Weights of a small transformer language model: vocabulary 2048.
Each number is 128 + 32 x the weight over its row's rms, rounded and kept within 0 to 255. Layers, rows and columns count from 0. Numbers have three digits each. The size before them is the row's rms in percent of the matrix's.

# layer 9 MLP down (transposed), 1024x256, rms 0.126, rows 100-110, columns 0-127
105:121108148083166113133145150103086089160158076093117134136108108054171089096126080131139090087136096123198142122147091137143092135128114109121159115068158167138103103101162136136190136139137124159147183109096115164128108132140134201116157121143118192077123172139153103104134119136068149091129098098118100109084081120077107078085194159131143098150144174165139072174159120159160145120151
098:136134120076182132123168178087135091151154131146119189119099124110065169099070132127142072112127176073165081151101158097149104104174040150072177204087086129108157132104143115119143124149122149099137136095141150153083149105122083141112154111099147111140118107108131076121089205124094107126143145169134165134199109118148147145104185168121091120101193116141129100083073185148137151135093
098:083094134173129093081135185141127124141153093166133114124146118125128094116149165133150119153102123129168187090118062106088145116160127120146122201107076168107108090127082109130109177071124128139173060075023130123180167136140144169103147175121115158160130106087114156104127195085143125167159095130121136145155127146076137099192157092119082122195150112094085146074141200126129157131118
088:170112124103095125111163109141158082179107141134134114099096160123158110140109159111109130077222193082145106135133167134134107104160033123128141155128136148117120105117143139158167157121101179162135132109176134144117117145106168120149115170103174205109078086109118145121095157069120091086032103164148158116097110139099113121110163107155110125053108161101105140168115117126072133151130
111:105127101159150155103149215140063078157126124139124133140129132151162174170151146130095186134159106092120143140144117129154143116137177200138112132132130189214132108144121082186086126149137217174188147092148123151130158093115110124122133142123128106100141135106117060127149104110135146131126096105116132114117143111058099078142122121074061174122086114089129143127084170066184132028188
099:128148074149110147077124082106143097106093099120142182114145165086120170202114129191097130036095111102167174101136105109128146123154186105107196152088133106092114072184075162162082177160174191171111160114110114117134158099129148140101139117133139129105136109118123102140077130157107130104126115083108149128183091174189115105139123136196092130133127148155109153136141139127145082104121
109:093110154164113144084151134146069138152178198137067141136136123097080106080161132147121096081205081189131184131183150172056104123161167102117108178129145126145132117139172132154157178127137155140133124120157131151142133097165116090087093159129154169146156115138137113155153041118164063077053107115128138114142172138116124082134108132130111180141064142108110170147080105079187102135103
089:083118160094096144175159142163131144078135108084148157092121114108065117172116090123156120154088092146106096127181149133177115127094093154141147101120130145122099166092092159182096099114110121094149111058089142086128108126158081140101120153184130164179094134078148089134126194084088196166078145172137092195112121136089192157120165203097098153138119094134118136104077085065123109193146
100:125068177093129119060150131103128118145150128116100138146178157132140107132098051158221136161119151187110100128169163087100113157127106134103117112097126084134063169090160102128146115128137139132078163143169098138120097113184141129118121140119092115106109114122213103134102199089071108139173157111066077164140127237189127093122065166138114123118179061093093129131118109106100148131161
094:111105095151054144094117101153127068172162124111128139142161154122078107101102067156168090208128067107095110165102095108110143157145149073166062108071133106126151181142090110153125059134189130128160148139128162110098055110167067117146125135080126096147120086114094137090136080184133121149121166138120088097038098122105117151103099137141163116122125088118084116064092146126131114106098
103:113123131149124104136128085159150161148086147094116152138079152074149137081091109153140136128124144108145142105129172120143134097096108144123074140161079135154151100144107162122143081131154130132096081151104121067117140145102145130125144116096123065163142121109137187170129000101130093111061145116159189179171084157150139122099096125166143127113133134180162136126138082083089119124079
# layer 9 MLP up, 1024x256, rms 0.127, rows 101-111, columns 0-127
098:142092126159143107113097156083160110102159130181149117153120133157164132165142155116136197147099114092077163173132191160174098137161150155159158096107155135083139148153126041136124125088155157110140128122181227188172134154119158131163117141159148100092138091126128126122107100100100177142122184069160090106086117099120109082104131103118141143132182129193140138125137191163090129121138
098:124122159124109173130104097173118098147166171131153120110168112157152084126127135091118122119160081078158089126095110116120175137108073163126130096104121079203151190125164158206118156088135099108146133155120147145130128114136144115151152134126079137112105116058114091144098130168122083156105089124131102104082176188135139117095097087091072140071139123113153120132087072128120194148139
094:161044127160128107113113178125102124090170087164116110150126081141118129097171050158145150139088063132144119115104093107101070148106158120128097169108133101136158114134134113118122118178139128112134151114175189094171135150098163152124119116131090069125157201110202095081137120181099107101149101124101194135093119106130096173188105134095115116194156048186159077091121198160160128117135
106:122140170140124136059123170072107074039144147134161109138146171089123155149130160141124146138159059123086136128106142110105145117144133167143170146142149128044166080156151078136144126110106108080165141084178190095167179161122202158121154126116132122113070106134158141136113111086155141108177141177120120161125178147143079136133128112114111114143200152143135170118111152156112122163135
103:140160110142111145091125184210166184141148108146082089098050109097125135106126169096123138120179138171128107108113102115157132141144107160093069123155108114144160168086102123167126087131113183150140125175127156139068131150125131152101124110154116203154136138108139114171083120145156103222120173190132118139110138097127108147126134090152146102153153134093124108135142111109042143127150
104:123104132100111155079087130168109086145182135127146124126137165150128171129147132077087156131175123093123158106081101158105116108102205096124126130116068163148132106108164134116081141152107140108102159090125111083109081151143089129139129148147148153153183140071136126125124125133188109123159166109071142163096158115132064093174113135146131124179107093144133136073097211181157152132166
094:159174123124132156179133122122149156085097107127093139128098122133113099137163135139091142164161091138099154110099116101111168154123078106195135124128131158132123140135089091156144145117096090184130135217176141221098118176101171132223149095130081078123226122174111152151127103140194149066113148125144196129116121140179106127071102082153155141143156122127143099104127158118094171094051
099:141126109093186129149098084179120110108132141144102124113171145147125142207117097142111099118082142085128082141135079137116085154152160178072120105124144186113190150142158073154091086185081084040162114166115151177128079113163110102092130136120138206079117175144172103112146122070119138133117083081121099126136143060129109129124072100120101158102127094117139099128124145113132162114166
097:125154164124175058210128141099115072097104163169197091132120160154193129142157151129139143110169169159125145191097193099172083134135116154109137113134145146169066137134121117108086119101133128100102137099140134202130131165134082179166135129121139112130112158141093152141136120137103129126102113126157103182158119165112145100075171100137104148142213207141175143160115082119118108155089
100:165175120196158118116088091121164100107117154173141148155099088126141129158167107090078095144185061132106077182155122145111114078105152209089139089103157147118174153127144104152137156101106123128100147099132146188129097123130086166081085107114118104138180152184134042115141147082143112157098116142053147083111149093101077156085111058127130098073116141185110082083123129125150165165181
093:117137183147126114085184157122125160114157153082151142169083130156172169178171163073127078149120145198130135141196133135160125143131052164095132109149081128098149114093179162147189073125173127118148148089160132155067114183176107071083142150108153129151147149114134055112172096121054116161083104102127114116102142130120094090101151132123115060110120075187101117117162128196137127160142